config.toml
n_layer = 11
d_model = 256
n_head = 4
n_kv_head = 4
head_dim = 64
d_mlp = 704
vocab_size = 4096
activation = "swiglu"
norm = "rmsnorm"
norm_place = "out"
norm_eps = 1e-05
positions = "rope"
rope_base = 10000.0
rope_fraction = 1.0
qk_norm = true
attn_scale = 0.125
bias = "none"
tie_embeddings = false
parallel_block = false
extras = ["capped logits"]
init = "uniform"
init_std_qkv = 0.0373
init_std_o = 0.00796
init_std_up = 0.0373
init_std_down = 0.0048
optimizer = "muon_variant"
lr = 0.0214
lr_mult_qkv = 0.7
lr_mult_o = 3.0
lr_mult_up = 0.787
lr_mult_down = 1.5
lr_head = 0.00895
warmup_steps = 38
schedule = "wsd"
decay_fraction = 0.769
decay_shape = "sqrt"
final_lr_fraction = 0.0
batch_tokens = 131072
seq_len = 2048
doc_mask = true
train_tokens = 654300000
steps = 4992
dataset = "wikipedia_en"
Each number is 128 + 24 x the weight over its row's rms, rounded and kept within 0 to 255. Layers, rows and columns count from 0. Numbers have three digits each. The size before them is the row's rms in percent of the matrix's.

# layer 7 MLP up, 704x256, rms 0.0807, rows 595-703, columns 128-255
093:064112163118104125163144153130144158109127085117104126069131116122100153102117105104121121172136131118119125109129138154100156123122131109136088117114097112121104081117136143131136121126073158129154137121139097159149133112085125106150115148181092119123127129147130157091153110147116117080072146112102102114106169163139126117083161123120135115115099124138130094114103140132073182098115
093:114128119107106130155091162100156176169129098133174146135158114157093112124149101164162129092152144132143145111129116120136140137156131132120161122084146113189166165083145131105157118150137084101117110123083127127146136136134108142143171081116149143172127088142162126107146114103135156090138113101120108177132123141132142136145115155122127127115143094134123086145066153100150133096128
096:136121143114156149127167096133159100107129120174121132120139136097115128180125123110143072145123165130141106098135106154135117115125124133136154109112095113159132106175144114131173110125154134149169135108090121148132168142134138113084181108155108124132144091101124123148161152138158133123078150195113121141100159136122152140134112121144092128148175098104097099122107073123124119122111
099:090125111120080157157124114129141137154154112151128143171156153131109128123132115107126126124148148135143100122096086142155135126102083128102118209163111107153168049136099126158191118150149110131109146112111137127159132147141116131147103120134101103114174147162119091125121148105154117094100105095126125144151107133139073098121139141134141129072136146124118147124116132147124149135109
104:109119090142122103127080157151117122147156116123129160148146161120110125131107102165135118105140076146076109139111128142092079099095121144111180099162099130100141088142111113131117104101084121098138141104103107145113107144154113131145177107167108130106128113129149133100123147120131133160112199109138149109076150143118133156174123093100123154114139115120133127120153114159102128143157
103:109166095124135105158120139124078105131138144096107120129143146130114169204085132126096119108137109136120096106131128132122106124120097175143163145117145174108156136129131109159159096167115123118178129128107109170146107117127114106151103104102151146124131148095125087129152156123155135087129100146120125120167121110104122141140126146122135150135139105109150119129122127104119134157143
102:120134123114127160160102128077146090121124095146158100133079094116139118109109153145126107108079099070179125121118130125132102113156134131096099120108150126130120124142151124169124158102144122151123156088107092093125130141135127136134082122109091151163147150090122126124159145132132114111168096121111140121126149122122156154115143101135129096156129090106109190126109149149123076107111
104:161167156136150125135114102145129103157139118137119143138112159098107114189105140117112140135118127123078141076085106187109160123098114105139091083106197134139126132086139125128102161092161130151121141102117086121114147141117131140115107133115089167136149127114121102111092133124123152085115121115086113123103075134148123126138108133119156147126100111153124130095106115119150153113135
095:142155158121142112110152122150104142130140147139124153141102158135117108118153132087167084146174087148125120133091169116169150115118153130127148111131143096138119204114092096114101169120104107132098157090115106121147180114130120126100121163108113159139141131132139140137145171104150142071140139148143126114112141160145148121114031154113092140129165161120130148201105127154112150145139
109:163128131108140150141131138100101145154129119087131115142127123157140097135122097138148151140099117120123133133117095131129111083080116185151147112095138125152101116133130124115124136156106156130075139105102110107125123147059148111093135149146137137176119136118169158179118063106129125124122172105156136127111124136135128120113150133158104158131146153117112107097120147112113107134148
092:139138118134113113153145142101175112117141089098114104081106135152129140158106148132160122148141152117099080187099151118128095074146125153170118135136153123165099117091123173136095141129134087105147110114162128169151128139134122149135131158140074130135119120147138109127135109112099141140087101141129113114180173154094164129090091163170105109134136137093164134147092134139116092113109
099:104104162170148132087126155152131139123135146120124117136159143150093149146140122139099119132095166135113142095090123133088150103090119116123107128138085116132133136138128124127117109106109105143109157123137106124159107087150084109133166128160167131102087093100124144093137125107092103113138139136113104139160096123105184094154136113128104130143132140132115143155108119167080129103076
097:139166093149102154152160134130124129091126109107135156146096118126135130127111130110092082111154137112139089109090122171144123125148140124178171133140146114160155139138113142136128122113108144134143146149089157146117182115153155164145128111157116144144155134109123116145171098121196106115124107121085151128127117117138110102148135130093140111127171142140152127107133106163136129138124
099:171167194150172089102163082113102123145133121100123189121109151140131136123144127113120104133125117132118080111124131089141138152103145142139121129130127104112155111145155123121144102137098140156138124143151114159133104140126160142103140126147125124109142126167072113116151137099080112152127129091086126098096109100133116130109128096158116127138143146117118123117154134111091121115140
100:129109120160124123128121112176128156129123120131153103104134144125117101097154101158149111137125122126117103093165123131090116118146122088146161152126145095141111132106136159113152155095119131127157116135162095154139128156154113124132142158166111144137137100128159122131111144186153105128131122203149129162122128109128109120104124092113131093160136093110157160149139147090172130100113
103:134153116156115104124165136098100131119151141076165098109132121106144156152096067129156127158136139094128141140147144154140109127106117112142123103144098137129127118105116122144183153122110087150120082072086103116163142140123107101123140124118116123132129155154150096119123111122117131157124154104128144141127101168121114134142115164121080160131150164165106112110111148104128098078123
097:123121081098125157151130128120146101111135146170135142088143122103111165144173127164107142130129132160144118105132143168120115119143099148172138118091137111145110129171121135091074141114135097139099172120120174079092133105105129084128136106138104137188118126150182101124082147151092125141139112140122146144135109144124148114102130109119101142139137137164127084135138143104145115105133
104:117099128082112145112104137173106136124132104113143152083153175130113151132141143144105135122130100153120118121119190146132113134115140146128112135108129154206118155121155135095133122079113105114110158132138143119141148135139120099130125110158117155109112144114128133162167104150112076115110132110126102143124101114129157137127109122093157114160137106135098145101148137131109125125131
101:142076139115152075083174166130149088141123082119134129113138063083127124114119110128081113124115093144158083136157110104121113130139105113124087171106110148132073161173114123191109104131138119127153100104158160077101138164117116105136109096171159130125106111120133091088135120125149150058087105130176118126137083169116135124147080109091107141103121150150157104146150124156162110145114
102:127128135131153155164120130140094140147067149132108187137110124129117136152128093105115140165145115163178155165114164140119137120131118153162110116136171130119116101142118144126116120097134144152103120140159119102127147107152113152114100105147145110131114146130151110140107105092123124178099162101095172114134114090160109104099145116111121118049169099139162171143128084152142137135153
097:145117135075117101120111117156071126074124113155145095122125137089132134130115145112124105112124124147125130143126123121148097147143122142079117071079103139105107120107140113082105137134103122091160108141166170109138177125177168111094127143109160141164112155120170138115102126128166131137151136185123141084131074097148141122132144180110158112110178107111109136087146139106118150129148
102:119107101120109124128136146144148146129133135142173151143096165108118134123132136110112128141141100130136092125137095122123168163088080119110145174113153168150137160136122146157064144161123184140112105134156140156162146164117149142148112108096108152133106187136114140110147131112149144128138128164144153125172158146156099091140129111152151096149137119081091162144198167105088146107147
109:127138112133102130159123172124131099200136116125116109114158129153138087151170157131121168132097149113160147055101114110130118130152141149155105096137116123110126123166110135137155142102172085114173132117114126126150148161132146098092142110134086139137102113112096153106143127114126130146105095125121101131134113148139159139080141134164136102127131114114126097115113149149157122161114
098:117115149170136128116144127053094175103129127180139138102133094145121122151135137177120154096102140112115136098126127172103115114081159112157132169113167136097145086149109113160104114134191124125106141140147083108129132116134163119124130179156107132129113095166123108087116106159123150109138135149149136134124114112151112129124085109118123125087132123147149133130136137122143147110126
101:145073128166145148136100133166121125140096089104117117145113113163148130117134178136090098094123112161108109137163148105167083155122127126124139116134150138074140125103115159104117168133088140110139086130170133149116116112124122155118150137137120163176169128144118097156122118143094132153104084182181130099102096097118133128137129150122157111118130093113107116166143115120123152154160
099:112135155108128128143123092127121152142148147121106109143161118095156109125110153092112114131109090130154092081075107118085106098131124150169093156110128158120114130168130117107176166092149121106140170156123111155136111118122110138133137166159106141123139140106151098109155106144114141141116154097173173150127123148122129145111077146139155129135135093137091130090128153139138157115118
094:139132108099129170140170148084128136154163101121163110127146124103173128151117131145129145147138105160159143108101126156150154084098145101143119128154133121127162172090126106115131142104124137073145106137094155137108128096136125141141127085118116116123149102148145136140143098130183123113128140131108144155093110110136151128150108144144131115122173129119090113141105107133144180088105
106:148156152134154082184147143115153112170133117141086113081097140091136104111129112140125153141166131131140116129161092142120117114160152185100151138136146159175122151078162121130133112120118109072140126112154123093121163143125137121124148109103160140171131117151152121119125150124170141144135137130080162113131094152127116146156105140134121144099131092144133151124175090067147100099176
103:113121112125076151122149116094128150128062122113133161165144091101115140122132109134121128119132073134145167177138120121104152166116100091126146127145097186147163136146132106111150138138172131119122132148138137149153116116166086084112087119129132136141116147110149080132132154139127144134080132122110173123136131110147168129145134111135122146109173130143157073104143147157116116117132
101:153100103154126124165138149161131153119132127163112156106101165148159188145118144126147139158172120191137121099118123135140107115117125178121118139131120101143144163140082086123116153108107160157104140139138150119209148122086108081083128124152139133117120091129095135103147168127145136143096133129110115130108105149139105096107215130109161128139129115145136127114097100146096161125128
103:130161126097121142088146129136130151158128126122127138082066086119125129142126115097162091115102136144153158139138129126143149118112095124129161136119080117158128160145120126136170107135133099115144094133154128078116134110153091109136139106086135140114143160124092098164132106148123137129121147112123102097144128110131074178112130154170161123122114155133087115083123058153130172126117
097:138154134177130123097135095157150096115102128105062087064110127145149091136077161125108150111132129073166103087091101116157100137094104148100127110123139104149108183170135128161148111098124109179106145132102140093135129118135077144151105165110110169121100099109106113118123141090147083146172138137157152149158117079122099100128100118125090125141139143129158135111140130122124159119105
105:136169081100124106159146072121120108174139097123128121174130127106135136142139134144134183118161107101126148180093152114128087113139123099130178090106112136148115115135113140143138163129119172122119146120132145069099127135127154152126121139141139083072069133173145168155124132130160115126137135179156141106137143147148132129109090142079106142143110146122122151087152122120173130124138
107:114109145131144156124124130080139117109123132116080125167166126106118099118105151144117126140101082113127103153134115155082144135116109184127131128136127092129105143128104082187100136147132135079101114088147104149115143151117128130162116139150100101112133118123098099167110089142090113123084105187132170088161142151135124162130093078139154122157129084093139169144105117135124120144133
103:146145088111175141113166114129097126171116138105146167129129124147126162113107110124143090117147114168150143141145110147155149144123153138115137148105122113146112163104108140133167115146138155076115138175115102161111114145128135162134102108119120085107143143134127159115128138120134177143127110110109131116105148115147127175138107180160151123133168093099139142172096143099108129116159
113:147105145127092125105159171159130108155114143168142147127101139106141138129092145148160145129139095145131134167071146133146107147077149108151111128162094141143102172115149140162131116160125120138122105137134124111091108136155124176151116180092091122132143159132114143137186149139097096094138133111118116161117111081128141133153099110097126117125143118149156140122119130099096105155145
088:071165096135177137123102100153176138117125095085128134140133143115184114093129096097135087126123142123121177088099132134124169166165131145141168129126118114129078117133151117148129158135088128135147137155153128104117109152130163120121171145144138121113117111141105176115093129140104134143086155100124141136118158177116121126114128121103185126127073098087151096130125128078150135123155
100:125115115140114169139129143076105161132142147137111128129118171130116146118169127142117101159145149118093163138114160118139169173127101072127103099115127165121126113128194132168096149152142145105150136169166108127105131132146149119138115088125138119171071073102174165138136103157155169130164154126117139116131152116107109115098075136151157142131168136108094139080140122109113108167133
106:159118114162078129143132135147152158116145073106151126106181116113126123127111161131098102099130140141135157161149174139144089133095155105115147140083126161123134172127120146161139117132133112133103165153075143146123166123096093190120136141107144144150112118117123140097149104139129128122142122154092170164133153127131110094136119118103138135123142076124175136106145149164129107155135
103:139087144161136113109097115118066151078110152133103099153147166101126115154113136140114148123148158132161165140124145159144103121080107164122125093133120135113133134141158084098140116154160181097155091160120120119089170123144101148100157107074079127156147161110165101150151138148115137138108114159143130115147145113139145108082120071103139126074160142131153133116107119080122130103154
095:181118123160172149177097114076166150125141150110130138102120123133076117163094155116104109097120099135123158123129164120176164152122150146094137104119109151166137118184090127103135097172153137126120128106107134086167134160090162097116127138121143111143114144113135107157148149110102156106131103166087134128128093116134166135107139100125137115133114118169085090097117171126149128122146
093:128116124088149140089115118133159108135130164142101161097129105138118143109127114110142140157103127126099098170167193106159128127137144126149114141140112085144136122131132145167118125062132130119103158101142122110100104107109136104164177152090135121077133135068128149128067112109114107072098141122115124114138131102147119119132109099114139099128112127142131156200101114145172129117128
084:194110148128106166163108086136136148120125154134109125149143104120104119125156170118144109117148110145109132144082137145098096094156142122150126110087093145103114121129144107153143188125102132154119094132122106122108133114106122146146101156185109168101154126140141132154185119092126171182180146130088152097099123096140119146092131126119134141150136137179160116137140095124108111121140
103:131131132103106123140130136150143152117110137068090130131168118139110111103118141128141122113121105067118101118143143106119138150110122095158117101139159093091134159122102143145126113122117105132148130113136143112157147078144114124147160176118165120103141092141154143168074106146137138181109127118081073075143132112114139101110127162111110130122135113100105149085147141144118101144126
100:138130132108139134137162096136175129129113122170120132131092127167153117154195146104105117097128093113143142164080116126135119095164120133111160149127153120146139128145130116156135139146106172130069130125095100117127080168136141094172134139160151163113150123121153073134125150120113081143125102145143146142087165118127118143125126179185145118118132135110115142116094113153114102132083
094:150176115129126100138100108111095135135115125135136124137117096118107148137134129101153136167141095172114133102150150141163150141096160195082086138114131142139111152117163114112158135142093124110125101122131100087145095134129127096157158106140145113139130122138161133116114088149114144135102142155072107137134149105097116165171098127112130171117120112135147136115113093171141113129182
102:084125149131124142120158091169103186140131139099105098139115121142104162104120104113086077158128139147116159135157107127130125098220110097141140133141108133112136094154206154121151142107113127121119135089141120135151173105149151125091116149130182122129101129146089108177148132096134149104110129086162130145132146113119163122102111135112122123138112162093124151071107109126142138168138
100:145125148167095151130109119131132141154154108130139121070068135134118155137144081132140133176123125149121117139137107170137148067169127121110154136137093153105107142135145118157086127084139146109164166109119119142120149132163151152142179162142153135109100135096169142076155183160124134128123144148108113111134111082146145133113124116140123135126144116126119164125128102120148103109144
102:124096161123088126142160125159096147121146144153118103103145114109115150117131129110163143115145139095094112121108163117108097140094156099124142098147114173093143120103118163120164142182114100123128145107116128147114133154096100164087123162132098120095160156117143113110132128157117095132155121135117129137156132158113090075140127139151121152078141144129135105147123151145083147123120
100:133097118129120148086103145168163134166115171156105134140143164158094144133116131151180141097103140130136125109092131095101125123109150170112129094138133089100112140107111122134130155167157176169086097160112107088146126128149102167126151134108100121128135094108113155153170122086129116133133129138112092116133145157161137125155139135125122132164111153100087145154109133126130094104130
103:087110154128088142118138111137105124134129117143111131137121118157106094120131141159109129139160129130158108149150137140091127149157149078121144130154087113159188129112129165123123070110109120127087119092130125113135113175114157083153085127099127114105138114088121139139088091116108123107087154121142122135134119119115110169131115132112101146133169097139162137134103133133150172145175
101:153120129167117129118132143126083074138110148145142097102128141118080123139105125128163134138092126105131109143170147107129095144142077100124086118126157162108080117138123166157143147162105093118156110115119149167131125109104094146165109158114120118137138120149084132143135136126138160111148115122153130130200115183122110128121166134126137095140115150108098104110114176127129107095159
095:114083085109159099159134099093132114153154107122107204134138116118138158131149105141137137159112167082135194138130148139128115127167108133125122150112117143131124102138131138133153151147116117136155134140097112126173167142154131144085100153104109154159107121128113120159120121153109151084122122169082136078124107132138109136112110132141158139156122165122123111130112134124152141082117
094:116114098107089133150153120161136078141120116164097112089121139125098120150121133119131119083126131147137152147159092099130157087191126138097115123109111138164109115147146102095115090117131106141107144120165147131135135112144126112146139144125083083092122125139110139111151117125151140099107147127096139175138151142118112124142144127101104147117184125132081135149133124140158107078114
097:106138118129124122133156139118148110122145093119118167137143139111146090132171173132114118105120143135098148155174115108142101141119147152123101133115180105160147124093147181097092138121138123087100115137130134168100067069101159125159134147093135102119095128127092132075119160134126139157162157145087113125119142171150103119133105133100108149103114111152102140102148126188087163123076
100:091095131130147138131141122166102118117096126066169109075156095134164123119092137113104140128106062142139111143131157162165119165164141100147142175128171146153171127114162117141136154171137095157113111144117139100143134126112140106108146125117138123063104126082167123151130122141105109133128141125139154139112132118136114135118122109107104104122175121116138131153127146139153182145153
109:146139140128150113150149112131166117147125098116119118156158105113122154086105114058160162132091090100128145163124069130151153090104126139134121139104112117103161134088102145125128159129106123142127149142094114137146158120148119169123118128144139128131134106141141121097164127097169108143132124111096113104135111121114087116074122173146161085183135150107076133083099137123164147128131
102:111133096159120136167117074129175134128142119136139133151135134094153161125104111140123110110116105132140153161122171129073117111121123143146128118143151101194148129111136160117157094120088103140144111074117118144125138175118143112123126118171166162122170101115118111124115138105164138144132107087113122138154118131144152154094151122134125085108156144128162156104123136140180067123159
099:089118130134148144171111121107126082164127077091130113149100131118118159134136124160127170142123109105138167118109124124131116117116139103115106107163114161105122096134140115111123101110142122142072189100117135137063163131142137130167145117132138110165113133134152101158100167125148106138147119177193186169114123109124087177143077140138113091119134111128127081125121094145121134120130
098:109140096140139106089099135161161162124151162140157168121152124112107149132084146158135134171146163123107149125127157116120110162108137141117125152167121146106096129119070177127122114122149147111161139156157156130143128110107135124095121168096135146129115110128099135118145154112094172142130134109114115103144136130113147149104149154125103091113097103113135143143080089098119158091104
097:124118114134175118116122104150122108116115122101118092125119114130140110136142126125135119130126095163139172124114104101090115141122145159109134128102139137128086112093171113113096115174126130138153059141167142145079088101120162131110127111097113089111110115152161073156107138112138152156121086090152110139108105141155153138096146131145087157112117126114156132146126115110082134137122
102:151097129137150097096124087132127184153113115168124140143175135134118141159130156126109092111136156077147119106145136135122091102171119072117128119180123115126165126130186151134132125074118098187069129152162134130109069100117104148148109135131099160161173158140156135122150139077101112140123173145156145139122121128119109081134061105122107140111119170114132157161140101143122142137110
089:153128126152098134134164131157138127143158104159122101116138138108105142107152188153109106141137119137127138106143103100109125146080102106182141149160121087137204086123104151135142129112122155142106103113126129130135127107134129153131119087134146164133201123169122157138114111115155136067158131157143117122173117123131118130134127177116089177157155084157099130146149121123179106149155
103:117098152119163106139079125162142099152114145170140152079129166158161159096125124141149144127112083101098124104086099149129142141063089105124108094158134139116127157142159141077132088088117088115090098171121110123112117139133129126105101134113148122093157135119149144153111101138106191107176150122152166107135116110121119141157116110127142106131132157122126148128171098107152122116143
104:148081161119143114111112136133116143142119171116163159118165143120085121088157113116192155115111096181108128147125125139136099123163141133129125089130127112127157149103157159092177147078132112156093151129164154113141137116141149153135167113122116071132136129116133147125147109154116136117155151144149161097114148134149119111129145157145158128125147113121114121137123125108170149143078
108:181128138182153123128149110163110124089150144108153136175155143124117162084094131126133158142148133170095113145102156125092140085108151134168128109143119159163135157135076137116102148136141125152119161120092129149111115132126163142117097111124105119147111151117172108124182139100160112140150112147117093117157124113142200139140117111163125142154137123092117104122109135161172135090134
098:100110125132136168131165133124145100076095118123111094065129126129090156120124143114110106147122132152179106123109081143120119093124122117123112109107146114110117188152117162154116131099106128106101171134188106173092122109136143092119104115170129095176147128090127145137123139145136087113120175144140123127145181110149129126155115124115131136101107120124077124149148114146151117085137
096:122153139083115147147127139103125109119133124075127145130152164153131159131155136164156094114139127149081123152084141134143149152088132086155132078157129167093137114167122135128114109148118168143106110122129120109141141136082112157140166129116112140118090131100154125126115130125144166119062165158110141121130107126155114115112107104111147126107131157151094176122152137106104093139124
100:112102164120133122146112130155161141123135132134162120103133115140095136150117123136133147131147130126072139111132122115178102106112150160172192174125085119081137131146152156098188158133109092113106123167118165166111110113161113163136149147161077154099141090179130159133134144129148141126131136124142147109134167163133140134109113121155147156164080110119153146109124111127112097138104
099:093127129117132097135115134128126116134131122133126139118131163128092159147150155127133140099100142105140185114115126158126152095160101131098113109136129122129102155121169098146114127098151137076128110158124134132105130171149154102104133124118130085068138112158130153148101100107141112128122135144110152050128154162120135125109078121116110135117082128139130114097134160158075126129110
102:153112148126125105078129093126111147137099137129134120148203173122157100153155123111106102144143135161164151108131102164096098155137125106100088121135129120138145134135136117105098123077153112119116130103062150154096121112106137129188104116126146173132116127127101098123122139122152129132101134165118118141119107144175130148097080147151146133109134106099132169146129111110093152129145
107:137118156079105177165156128133168135147137106106141109135103120112129146106127129107164144139135128159159110071114129125106144101124129111143104130138143151105191141131125129125171129144123084132140111117116108145102153107106161141172118114133145121132088141119150063157128204173125160143169109119104121120133100105122165169118107124152134135120148107077133101123136151117154164114102
101:123119125166123136099128122132092199131159130158128110124137097149161148097127126110096118143125167078154114118126120086158110150173167091147134092103131152159084141114149171121153131165106152139155114137105079126089149166080116115169115129134088097119143095121182115134129099117151140111091127118105084099127132122133178124122118099135161117077155122078144113119153161120159078158120
098:147124144158116117096126132103143139107119136122099129144126146132106134148094125120161154101142108182134130132146166115164106137123115086173149152090134087110123148117126153134111168140120100153119149152104128139128104115148169114141127136112193108105127110119166089153107133106146164134106180131165074165141137098117096112126100098145090098131110120156086157155120136150142123127143
096:108160109081134114124073147120130155177137104129097095144108124129145135124140146136142117093157111138148099182172073126113158143148139143109118124117152125104128157143149094096120127135149133140143141149145099099156125133130099134100175153122129104116126125149141110128121110102145147138110130125151092153116128139131090161142123114133121125138132109155168122100149105160128130134117
103:090156146126105104120162147126146124137103103108108127133110106126169117142137134101115155102166157119104158143124113157120104104143156079112105136140133117145136133108146149148094073125081112099104140127167111159096124133131163137103177172120192151115150175153124103192141155105160074133067121113149127160131097087134130096145106103147144132111093174114157119119141147120153147129111
099:142103130134095120119103145133096147105136152153121137139098146136173102159144142101155151126120179126132107133123135163129133153131116157177147119110129091107152123122111128098154142123118165130140067109123181129127136167134125134114102101108163149189115107131126130111111101125136133081164133126138115159117088148118105118094127131115102127115172094124161088154117197111148160158119
105:133143112117133114134145089127175075146130167079092151103151129075093124131138110121137111134130143120130142161140105146105132152172147127133147156155098124094127149132137099136103105170152128114173129151126108130160064118164114126104136168146111085123145136100104124141106143136182130102108164092122171126170137131146112116135149122140074120143101152145140136142144113097145161146118
103:146145119106168103140154061114111107099137176137095106151158100167119114111134129126157102124124137128149130167119129149134165133180096081075127096142093147098138176089157109108120164142123150134118124151110119172149126134084111110099162150172130183145113158153135086131080109144100092175145120137164114157113122126150112145080134107128114116146122137100123112130124087151213136115152
101:119073136092107132182135152136098081134125086143113122126100174123058140134132124143153176142093134111124118113098152139114129120154101112145129093124144163160108120113156115107177130128087083135110138144075142094128146107128138138134137148132089119149107176121164131193134126109117103089167095143099172119108106130107136141150119148175167099131149149130082115106143158128104114128129
104:108102134118142132115104108124136079102106121105137120131128096131132150157153153120094124089127136133086107128103098104154108127125093117144158138127136126142152136116125116111170167123097073129135108147115189099147171184117095138153118106141121111133108146091126119141163160104141167105135133158096133124124153125111085144101153113139097110130149120109149130157134130077138139107133
103:127117109140165145174175132076141161098105141114141114130143135143135115150165153160153133167151113149138180092206137162136142095141100105142139110098159076108129168131134154129103110153161155111132150115121121143097155101110136110169126142123159152152127125138164171112151139092104141123142090130165109140144107119143123138145103128104135113107112138182129131094086093156138090115078
097:145133182149150133141107166141147136134144123145091142150105143154103117154125134123126079109084152197146115148111141119161093095167096159097132133090097101128120155135083140145115112144075108143156172094142166126169171127100120085140096108115203138103142126168148107157104167143144138138148132126127099112154102139137107087096131148160117121118153125120118137117142148149151150149139
096:125100107140135113147127150129153126129141123155125097140140127105150125101104156128100126136135136139108093105140116148105103122097127116058122132115158152112125148121110178187140101102134151168134150169120127121123091142143092104147093184134140153192173103113127122135123084140134127147125076099135123136136181134132097109138127132098097103180140119128124121120139154119141112064128
099:092134132118127143120140120074089161103112135120202129146114141153135143147145121125178108149166150118144158127179084155123163112100146099138135107098091105111148143118114133106129116144125142084155139151160139082153109181125131121131115099121113116117137089112119099133110084138120126138123123103131109120155115124117151088085115178152127115124172092142113120092090132135110140159164
098:117102152175156161124134107162099136130169132121118125123130101080167105179111183166138142172153117113155135110060140162119136160154090152133109098099103109091160099158103129146135145146125139159167118137157148100115139141076145122112122078162084126118101136145134143102157130083127137111135105164124108123101119110120117137130099148153113122123155141121124158146106110100126122145056
100:119139161150136130143109115108162130138137169121137151146121155090137123132150105146113155154152148142088135130124136080143133097139110156140109091179140088137168133164129096144149132107105120098183140131098134129127151123173120134132162161147123098098106164153117160105129161155141116076158107138142163119132125148079095116149095138128152157140127123160095180098117102088124122148149
104:131120102171117133156121111123102099093123138117165160121110074106121158117155073160108135084131108120143106135122178155142155142111136117107143148111124159152139090163149119104146091131114140184125132142134132120088117155101137110072152135115119163133098126084155122099150154120151130121150137154121141147147095137140139116150162143128148085138115121083142110119124150145102157168119
094:140163160119155107092152077142165122115116131167164151092147158121147093127117135120123111105163135079156118135119130141153172172116127143141119113151150142124166136124128148137143124141178104153127106126144091104119111146137112128126170090128085105090108139102096094137136098109121106180139167167132132162131148129152112077113115098131161172123170124169106148129128136149135161145116
113:113110101139152142157154136061153122142101100103138110099147140121115169117136136104169109096107147088101159097163154110150133105145175128168115161116157129076162144122124116166124130149099117088108154103118142104095134124131097147116133135157111116136100157164110087170160108138114173088109109107135088121087125135112125109153118138157178090157148171136150075086144133138111103112117
099:140124179154149128133108166132087089069163084163155080133153070103137101120115109104139117131136118102094144114157083130058120163125114137124155143144140152111120146140146163093128105177141160105146116135156142096143137131108128123121116102156106126139075152166124144117136146106167140160129106105094121101151178169143138148086131121128129142134117144134063147134133136131114117132121
103:092131110115152148147148125145123129136126105129088138147142132142182137112125125119125122096134076123147112102131093135126142151143155145154169128113106094151159168135129170123124141158135153132136111115135176159108156118117149098104153101087117175107182098082085126138139142125108136113113118154090114145131126133149119140105121141090121086134145125156125140139117114117123156143074
097:105160128064166159121141130179161126130178093112143133125082107150173143129112129136106143142143146131148109104138137148156144135121069119128121191153114128124160135120120130153147144142134110128180123094119131112148129169128166134066145154122127086136099129123143146122137120119165114166181151125124151179142153143121115108116157132165132140136141165115146151101116150112096105159117
095:139128101111127134125114111123094157148106127094139121143127125186139128131168155089103143157125137135165134103154071120127092125152179126146093132083157104157117149160183164124114128131118173106127119098084161164091158121173128121187085126101121121115132165125192135127132149134125117140135151160162091128147130140148154117129116124141127124135122127132149139133124113208121152109143
101:123119091126127115164122117127129129144130073175123108134141134117110111129101130137138183176126138121108137119129129097122161122146120112086069119102182161130106134171152108109100143128114130115150129132132110125103141090107142104151108137189078115099142100102111130113155102108113110130120062144130131090138079131112148150149111131101119122128128095067137128117111132103125123146132
095:117125121162104139111125119134121130147119142119119100144134108157136125119135157120151120202142120196137134136109080108147126067137147121143158139123099125142091120116156119111147099100082145144076139154134132098126146100097140108126106117166122175155151114143113139129122134113128126136124106102168121135130136144096122167125138151143085115132145124115110089124120130108149083103131
109:128134144141135152138135160083131099088131103091122128126149146073160113103114147112146148145120127142094154119117124145155146160159136133176128112145138131127115121099103109159095098146117130138185134096063140124138111138151116109125130111107099153104139161173117071115101104112145157110126174144114148151138128145103147149147104128181194121121130086108115114102135125109102127166160
103:106158156127083160149155117116131117125148109139098151134119125157141124118114146123133159112084088113134094103111137110138149100122177151122127107135135084112084122143157116155147135089141145118135156145131107143119141116139108116134146103117096138087149157108077118043131136119158157105146142118117131115182127133123129155139152105131174162120130132108156152123158156156113117102166
102:102114135141145179156129125106141151147123107119078126127151124155147119136162184141172085095122158143151124118120099161144127109101122112120145111119131174140087122108105114132132080127124100111117105140123131130143120159129067094206132167164152108114102131103118132119135102139158128127139178143121159156143091122138131161123126125085091114110150150166150154118140080155085135131136
105:078150116126116106129122151129106090132135134164125162162119120092124117128144120129134130115130107134101082100122129128097135074142111084138125103125129151104098085183178131130142130135121073121126172130093164142169148128131132155109196153131125135134141108128090123130145117087147145139129138136145138182123202128112133078143087129151132111147112144124116112117099092149177127135164
111:131083098107114134109101089168111126126086136106087097126104151152137119177161116109138084125125108123129150124129111163141122132134163146127142087120087142161082109118139110084159128095105150116108105115132116108137119109133112126119095180143127142107149172112135141148157163115156100188102119127129139092137088107154154157096148140116143110131106175161050118133097119074184108160073
105:125112103176150092140118138156134068111135122130159127129114152135143169128138114130167110115135177138128142120171074108125111147110159127117132093125088128071059151141139117146109146139164140130117152102097159158108168120140123101148134120134126100139100094117120111097175151118174095153122089159095106164142127135107111145115138099146145136112121127106078119087108145119119154094129
102:143101132140130098105100128099152140149173121123156079139149116152128110154113161149106138136175159101107126128153121123110113133127110146123147106165124149144110127140166160108149139106111119137144158141129147129119129105168148139137156132142138126144123113132111155084172099131135147165111157104141123131131083114138107117119121154119152156139171114135082139123178107105131138140094
104:179163175107136141134161162107159132125134125163112116135142164108115123076141148105143169129164115169151095120139134152141124088106116137160177163139136116123113182122104158132114141133122101166131135131118099139154113093173120139138097150136154133117106127141130128116075109102139078135131140093116152117138148110142121132126109099093153130121149179143134146168106136116159154156117
100:137130123120143153125118099142131146151159128109140141105113102129101126113145096131140136129107090127114132088112131131136117119115124167113101172113136157121133124109151153136116142107094141104097107104143127140116115100136165142081106173121094141119091154174162120119107117124086143132150138129116153120145158097112142149146095107130111088116112137121107190120120160175114133148155
100:112082164115133159132108112132152096145130095117112088086141104123081164158154165110107142134131103135166146106100129115123127090127090143103130095146104160162106147109136111117083159101146123125081105119139146143152132181124145101099115125142143130127128105122124114158127141132126110115145143078108124139111127117135180131141132149093113105121125141170103104103119126141126136141105
099:073116125128104107116135146106106109141105140118123156100150142130116112142100141114125117173157161110110167130148126139116125126155146111143154105145111142135091104132141116120135142196067168131102130120122107089101164121127080136168162197093155111182133140075158123154152100114117098131078165111144129149121134173136136112147141114126090126119104130169129107106066166141087131141078
093:149135106164144180135125138112087140114153150133142100141177105137115148149092111163135139108143134104109179124110110120078146111077152085127149107138145142137090094155117123072079111130125133110133086088135114133127165151121110093116162175121134182138126128126166095131105122153138170155144114103119110144153137168105094100168155160110125122066123081159134110142147092141148070111118
108:119084111136134142113145104111141152151147092144123157097112148156152126135157165118156124096126128149131142099166120150130132117142139159103138111158164120094124104119102175137136132132152132108109122154092146137112130060112102097117156116150147091131130147155127141134133134120155141124125137124145137128125117136151147140091170142057105127084177140152147119115146105125108110141147